config.yaml
num_key_value_heads: 6
head_dim: 32
hidden_act: "tanh_gelu"
attn_scale: 0.177
tie_word_embeddings: true
parallel_block: false
extras: ["capped logits"]
init_std_up: 0.0486
lr_head: 0.00963
max_grad_norm: 1.0
schedule: "wsd"
decay_shape: "linear"
final_lr_fraction: 0.0
max_steps: 4268
dataset: "wikipedia_en"
Each number is 128 + 32 x the weight over its row's rms, rounded and kept within 0 to 255. Layers, rows and columns count from 0. Numbers have three digits each. The size before them is the row's rms in percent of the matrix's.

# layer 3 MLP up, 768x192, rms 0.0485, rows 598-693, columns 64-95
106:127096054102105180094102135152103168113124108140142221132057143094177104174131187154073111142142
089:127148120104173140125116097149148126086168128147161104130168170090126054073177131131150076106150
096:087154124148170158217120083102087112136151112116105117125147064088110160135163113139197166162127
107:070090170097094166095145092124119109123092147119154130144143138118185177088135126125072183190096
102:150082121131147160168176070121079157153061084149117099100103143107126111161142175089170171136166
091:136169101087104151123151141170143111084181093106144078132155125100105130132093100182142184141148
103:103160137177043119046125135137144126099105145131143126130078091119141120122116162134154071068170
093:107133116143189163170166113076118066130132118115110179132175140142152164112164111067103098159162
095:154134097080098123221138128111129082066146153168118087112120167123169070106150099093134109084185
105:122126108082091119103086119125116130104136145194093087199136137113148131115101088141135138147074
099:145129093179172127108087162167145131228052091119148089086112180053134118086167178136069111115185
102:087076109133111102116119104113096128147103175114123223149151089084142131135108151151154205114146
088:059181069112100189121180139142193130115121140098137145117103178117079115178141114143173180151192
090:144122130047130167169120089157096130162105098088184126157094099110139157133133157107127139154110
119:127157148189089112111123147169134129117072116140139156155124150126109148099115093139136118117076
100:163167097127116146142163099138137141156125133100132117111176134117212114111090138125127105174091
099:026155134120119120141071149113096059150065079096173117177155114119142131138114056091107152114131
091:094111132093174176101141154093134081166103139191095099178146130086103145153170089106018159097117
091:125117168108163143139119124163111139118071119135073106158155194129097131159099105127073166149066
100:166102102138118199131135113089166171181150145080091115133111092129118144101093158096141130099117
103:153143077107086105109168095145139133168114164095153058134178105049104153125088075049116170134137
106:126156100080094128140125177106226146149234103157116139143142128155145108157159146137092088102132
105:143150132161077123102142105119086134148100171064122158121060111145114121166094155103104110157142
101:184118109143090084098139165148117149136151088184091149169128112078074147153103126123069086098095
096:135123107108180122118139087176135104125131121144165062106171109108073170174169122116127153133109
102:096128093151100129184134075178141174155112153148100079091120119151161139084089145092130157121082
085:108166131113150130131134113157171141164104126113125160120149128092131094056173161085080143169134
098:155170157134193099183133137147107131101120085187092168114049117098157104079087176143119114112096
093:096213114170099105037117095076165099079131128123136115163165159152153180105126167077130084128171
085:109130092164050140092146129111094152153087178129140117113175111120082113117176133195076152125144
087:066147094105150111051123111106090133142141094120109110155128153144183079122123164122128134144130
094:136214103118143106057146124069079118129107184137151120110141150179137105163171157144092147172071
095:111141125136098152144121091137082131116109109111098141063108161153104079169131174154169148145160
100:124113152085150086134122126109131097149181123110177158099148069130090114107171204117084158114171
110:131129121123126137090174089141109144138109127148160169142121155138200100125102094116161166187098
083:045109111129095102128116089216098145143126104084187128056084108108111058106190112122109139136086
108:122127142173148154187150084156064174121139172100162109153155081097144189155150127106077094103194
106:170142094077155097091151201105142092126153097115088116105125124159197144160073096154175125113128
095:164149084105084129118080103046207133139100157147186145071173174132137167194149084148129085113117
111:126099139127154172108099136126135119188092086168147161158067098081092119161109106088086106110102
114:102169110113126103129152049115107119110127184090179105104094139081119093126123095165117117131124
092:149152154133063104159148106084199106096123149141135059161127166132103106102122125046172153130099
106:099112113186061143155113095077096097169130148086106187145107102137158166134125100139084127130107
105:137079113128123111232163164109107123111120161130137196142125216146132174152157064121110138101078
103:119162096155089121103152154063116157113180138128144096127152152130077116184201175160119071082147
089:067140127163172140074138134153207075139109115163171139162172117111172116097170089121172127159120
117:173104144154173094170104156145117127125067131172110120142140136070085177101203099165109164056091
095:138099113122149116103144162093065147142087149163174153152116092101116125167078096102132122130123
097:079122129114163116130120179168138114176069082151157105209095138086126127076122118067095172131069
096:128121097159068097072139112122110106107129096170140192156066069081157148131105124131173091179126
096:112133130145111122142132133173167174097138155143086110161145205106120135144128069110147097109095
107:156143080134125135106123104147112161140135138135155123090097059103112125190081192173120176140122
084:215152142145135121118127143063066103175159175102103125211125109158096096139116122104115113137145
096:106151126021171052159159149108149106123140153135145170113132146115133157129106183145086118141099
111:110141163134098146133191115169145136123163129138095143135082152100126108177089140116088063117107
112:147112085204144137089118122085148109176134084158078091090069127160124137114085148123141072170142
086:147155174116094104130157111155184096131073066073114147110105115081139189093142101144099114079119
103:213174102075130090119109089157111151105130139156131133073138083097162155117129099129181115135123
088:132146143136160160147075090144114077110131113143151164133126110088197058125123091192115135142079
091:141132083138132153155152083097112090079177089100121153124083110180094100130151104194165156114123
096:121154104180172099125138105117098151135083105107102124151128153111146121149147141107115110092124
115:173099131109199090115162092090118116082118176110148123114138158186122147159095061185160133114093
113:116151092186106184175142138095127132070148106125099119201121102088102065096171173124149150129178
107:107151077106115141086174184153139176164091106167135156132090142106110174158089067128154117147096
093:107136130155152045065096111128144146160112126181106160130129123099168100122118132068100141153159
097:120086110078101133101155159136106150120141109154171083100115115133160191177135168113097154156117
097:202140155132104069133155159181155113200073158181106154091148165101147088148157154126164109090136
088:117139119103110068100131103114126117071140138157123181139107066137146074163132165116153073110114
100:066152094177138108148114119123075127115119109084158113109102161089112177152176160119115109162124
104:151136123084133135095146091139127170087125129098103097209187111137083110155118091109153137160171
094:115126084113126130058120099141103096160107150133157106116156114136170137167085089091096158150087
105:090111103131142046186130129159153147117088060127158097125187189160109147114139098106099154130100
109:090103086090070149146109130167123131173130143117106144118138118095186113183118185096113136145140
102:133135075197071069112155132153137147141126157138103082164156216160174138142089073163141137145061
107:092116098045090105102173137168147102125149062121137112102188148113102131109151111063147138171137
104:077122160161078150079146149131176092154123162085116157163133139097192159108147122113104126127134
106:116089088067099170125177151072107025127135075094131141174183079125139103129115155144143184129115
102:165162111173091159096138154133180122065158128121154123100102155138184102136132165138087096156163
119:095146082159080089102137079098130169109142118156176108133171104074154087117149221125160119102133
098:097104165132120098191099096167092129097110110106096054117172111137194188092162076127119104082155
094:142147112109173074105103121115135162089127154136138137139159115135170130095168081136182122154132
093:083114124087092150153166110128131106086149131100211158078116102148077094122152086127136112159122
086:137121099127114189158180095143093119125124139133110068158136111090137167107092129090161120123087
097:062098111119084156148109116108129165147142157124110133205130123136124127140064066124188126195102
102:144134140183116094075139108183138131089103097143128184113102160102142124136174161127069168063091
100:119135113173160091144161061162131133115112129161152121084077127125099148171122133116043113135115
098:148125106121090135081108145183142112121159176190125084133110166096116114120150141248114134145101
099:116162134138133138103087128146083102073072134135137168145166164118112114181130072075155105096145
111:122156107102132167155150142036101168122115087134237149149152161101127112097111164093148185091056
102:137159164110107129100133116090167118074107087124141120142171126109158122148136099117148136127069
099:129156090164090116142190159152124143158114131081111096141182118151154207113153080114110142143171
097:112117081097164122124155147192113127138076144068146154081046089146209085116155192135141138151123
109:099155112090140134119223103112106132086092170069125079094162119203138126197114107125138099151140
097:157107166096189159173078188094151144143151088165111138180107126087123089092169106109133154118111
102:166089088168088125105040084158100138151138115089137121067076104140160099126149128111124080141165
093:112160123149146115155211093122181086105178099168137082076168109105128089191148101130112124157197
# layer 3 MLP down (transposed), 768x192, rms 0.0486, rows 598-693, columns 64-95
105:132149062149096123106190065096133210111162075171155098105109102135138234163093101154114174085104
089:136104136105122131139121085100148158124132145107073198111134088063112103192089142161065121112131
090:118132130189080137145138206171125083132131085134151127145142159164142107148146178112108138098104
104:090145101118183125169140107166118137100089092103147116080141114191121148125000160127123117109133
102:115165136080158090102113156150113157199140148112096113101058105163146131095138134184088123111119
101:127091151141098116120080135108128087162105122140169135169105147134143130145099122123155141094111
099:119066159076154126063134153127119125170152129115144115153168176156182148105165123131141150136107
097:116158116076108110166175103219133080130176188199163095146086106132124125103125139133187150131079
090:081146160105132144138170156188111153123082146141133138146119111126133126089148183145067147113125
106:094167165052138124071131154178107117117147067142148148205122124103132169143116123094192104146124
104:099084151107144115165142140144165061106091099114143100126099136194102086107108170169199189137164
101:098137159064126101073116163155128164176117171127135110162074172125114210128165172172169091088095
102:097083161127106145168163100148147132128102180110135126079102137165098099131138161151088174175131
098:145088159117167161117203126052143132089118094124145144121101092178111119152150114110169177154052
113:115101128113173170114177141141124127098180158141186127122172124090075164116138118125096110094120
098:138151073112188108121097179131127062157062129089159120158119127144125198142097144085139106142106
097:132170143126126126190157109109056132114158121159145163104024123102167177113116082148163163129119
093:172148157089141150131147121105090115121131056045145128155146201135141109158121136136177108162121
097:190080114127136150087132177127122115162148101157206127127134170124131142155079119140090082139087
087:082104125110225134153109151158122139100103120118137154092104126174134131153132096159117147097140
103:118138168065164144124124098123150084094120153105144135102171115118077098114160126196144072115087
098:131055188092190082131173089136020132131072169132107126067086162123089144131143068125109152157122
109:183111103122140109099124111082102117132119118112076114154132091097169108110155127109090089141176
094:129184095151132141106115151134090203077102160056152092096111083100109129120147112123175125107139
097:097173154097157169112200126113117158146079111042133158128134070154120080101139175211169143149118
089:103098142102132114111103171088156114158131125141077182132223135142123082164108096184160130135140
095:132077121129129131180142153219156163103122171149154162070077135184132109155037136150139189109149
101:095143188146133090165132134145137166203106108129144115095140193128115145160115069049106076103136
100:109102086188141082138148096151154143112110103101111096124150126098143154108169066168136130142126
088:189156155184175148055100127162163116123152112174136107118133124131135149119128130090076136114167
087:126125180187144093155151135155150134133065153168137126149111176106082112097117105110176100071135
105:152106143115096108159175092163208110118141143100140138156092092155135130109137111155122070095127
094:108144114047140148119145128112149109106134123121130158134130087154160144104102099174112097131099
098:097104039135089125150105074121128101092103118089095125073108223141122117143116116022143165156085
100:143132086118132181133107158126141092183121071153107130120161169154105178136189151157126182128155
090:158149117095122160181136126112097084134110180169131138151158129096058146066100081147105104103197
100:120119112122207123131116122064203152120132082138134083120085168106121074132135158135106174119162
108:134216153126124101160140118125089110132163124153138185137100119161142136150209134117120146123094
097:135086134119144179166139134153136127162148101026111127161165182194135140133138135113070144152085
100:138132175099104112079107068106125120137139145098089081130138144154143166161058152126092118128135
105:128105182137107152093141125082132155057144117108077130125165096176134091097088119157106135108137
090:100102127141149153200129148120108187091091099108141143129140118108109197131176171153102129110070
097:191117082139171113148106117087174139171154155123119140176144201128082082155103157133180110176124
096:099131144127142120095162175155118125113165069088126124163075091126110106149107113153166196147146
107:180108108148177186130101082142145087147120100161073144066102088120142158122172107133121189154142
099:168153090165071110108139171147144128143143188143167133102142199115190087127149140128167183156151
104:146153173100079131120138133100142127139143147129146121144113154128176095113161133135052152091089
103:082144131162155172124120158065113101094127104145113153112146095081160145143142158090116097110143
097:138088171091114101123045101152109110139174162096116116128188089115101093077147131107153110137095
093:091124083163135219149108137125128146131160110110103162144142206201142091094133127162143161088142
091:138162121127171173149119141115139149157151074138093121170081154163127159136137120164136148102135
104:102105171120126112109156115077155096139159097107143145156116100190132109090150108128164093127123
090:078157157148094156160023138131150147127164199126147145114090182129107148141091196121170129085106
099:140189151156089135137117118160125134147170074165099118141134084180133113179100111030136132082136
101:130148115125162169124078137140100151161152100102101121142105106183174150155195108117115107133104
107:099135082117143139110127102168110151083170112063176153131076089147131158115151111137100118174148
091:148084113077181113171106156101125101096143096076166081087107123146162157127158180134090107147145
102:102098133191161144118126098156169130149088130185168078175110128170128102132145138128147144090101
086:117034078124135128093151087103149161146125155139169128155155101163138131139135126084127105159153
088:121067194070151096180135083093137146131101080086114105125180120121165042140168106086164165098098
102:181134152139132143126158116106179098165137190103119101147109127131112103120054045139109160151150
104:164168162157143121119158080110086148105143156127149091148133092126088090123135177072114175129151
104:127160171126193095069124127115142160145155163090152150071146110146164127068159101187140107186124
097:123096157165171077137090099050152146085153154096149091131150155162109069090134147129164148134152
099:152132161065126167195129120152090140155128089143119097128106125104173199156106088132133180142158
098:148176130153160059103097107097140144122119087164124163120135079120084098079144133145112133168129
097:093059090158186067116181121123094125186142100163112140154077147116120128109080096129105101169125
096:127167120102185129102132175152144134121202105103193132133127137119137116113090179153132060105115
109:151135103136173165116165154117127162175179155116178106158166130118112108158120110139078123149121
102:152096160151110104136094064093107155118158142098137095183140163118117134169127105162165133096055
094:128067146142154069156100168159102103146158077107162138129104118112073174091165142139137140108159
104:106106130092127127131112132133123118203124120098137157128159125100158118182224204152170134125148
105:172176156173140078136115106119132109096129147066159111143106119195163112098106134147146133146138
108:100125150147165179101133069108110115141136136113131136132123085114126178136081111111159085112141
106:085126122164177140076125127103111108099130197137117149156119158100114136149104116117105135196047
104:064182156112206124129092101115106164144075141143180149154136109120160110143090165093169190174132
108:095131114122139111149148093097104124147065142114145116129133142166160160152133132106152192151108
093:106055125128183119143100078127095148154107173111164151129086171103124052121106122119147148178160
107:140130097178146068151107040133073116190133077142080135137109162127142181161122155081060104143146
094:108178101113155098161201136136088089162147156084126102128077139141124100131137128175171153142104
100:115150146136122193178110137170092138117088108104123140050178096115083124161106075147169140072159
096:088103088178112167095145185082086095148134111163126118109128223149150157104122113120139134145131
092:119144095128155119151131154122105175094084195139198153107098110145097149136132106173120185124186
094:171171187086127091111143139144180102145126174109166199043101110171161114109173137182114223104150
093:051115112055099154125077143073134145119129179161136081151095146105108080192098120135114128154159
107:083117192147145177158144118170121097145101070122093121154121161126153144103144136159124119138177
100:133180159177106166207159090110133069146160139149114146108176098109133144139105116176122083096129
101:116162045107171122130106126102177116084135140187105122076096144180142108178117090168088072167118
108:182118067122092116135088099088166118129125130123154069119209135142140103144141155133115119123212
095:109114102101149084116146140124107133130150133138164140139142131141107063143148187164124141123182
093:142100175105144123086077125117164118105136171130145164143183145098135052101081161143113138184098
096:164149117082108072160148146142177163128152151122150165115080114167145120097108074095157100128160
097:073123170048080167081116124110132109162163134119144131174163139165171086139157130108109111121110
100:106170137123141112155211189170063119081128165107156087115157110109155108172139116129091080145054
105:172081119135102122169124111160086165105195137134190215140164141161147108134136082147137171124129
098:133157137131122110165134134072123120117080148110104139118121154153176165044178107150130143097058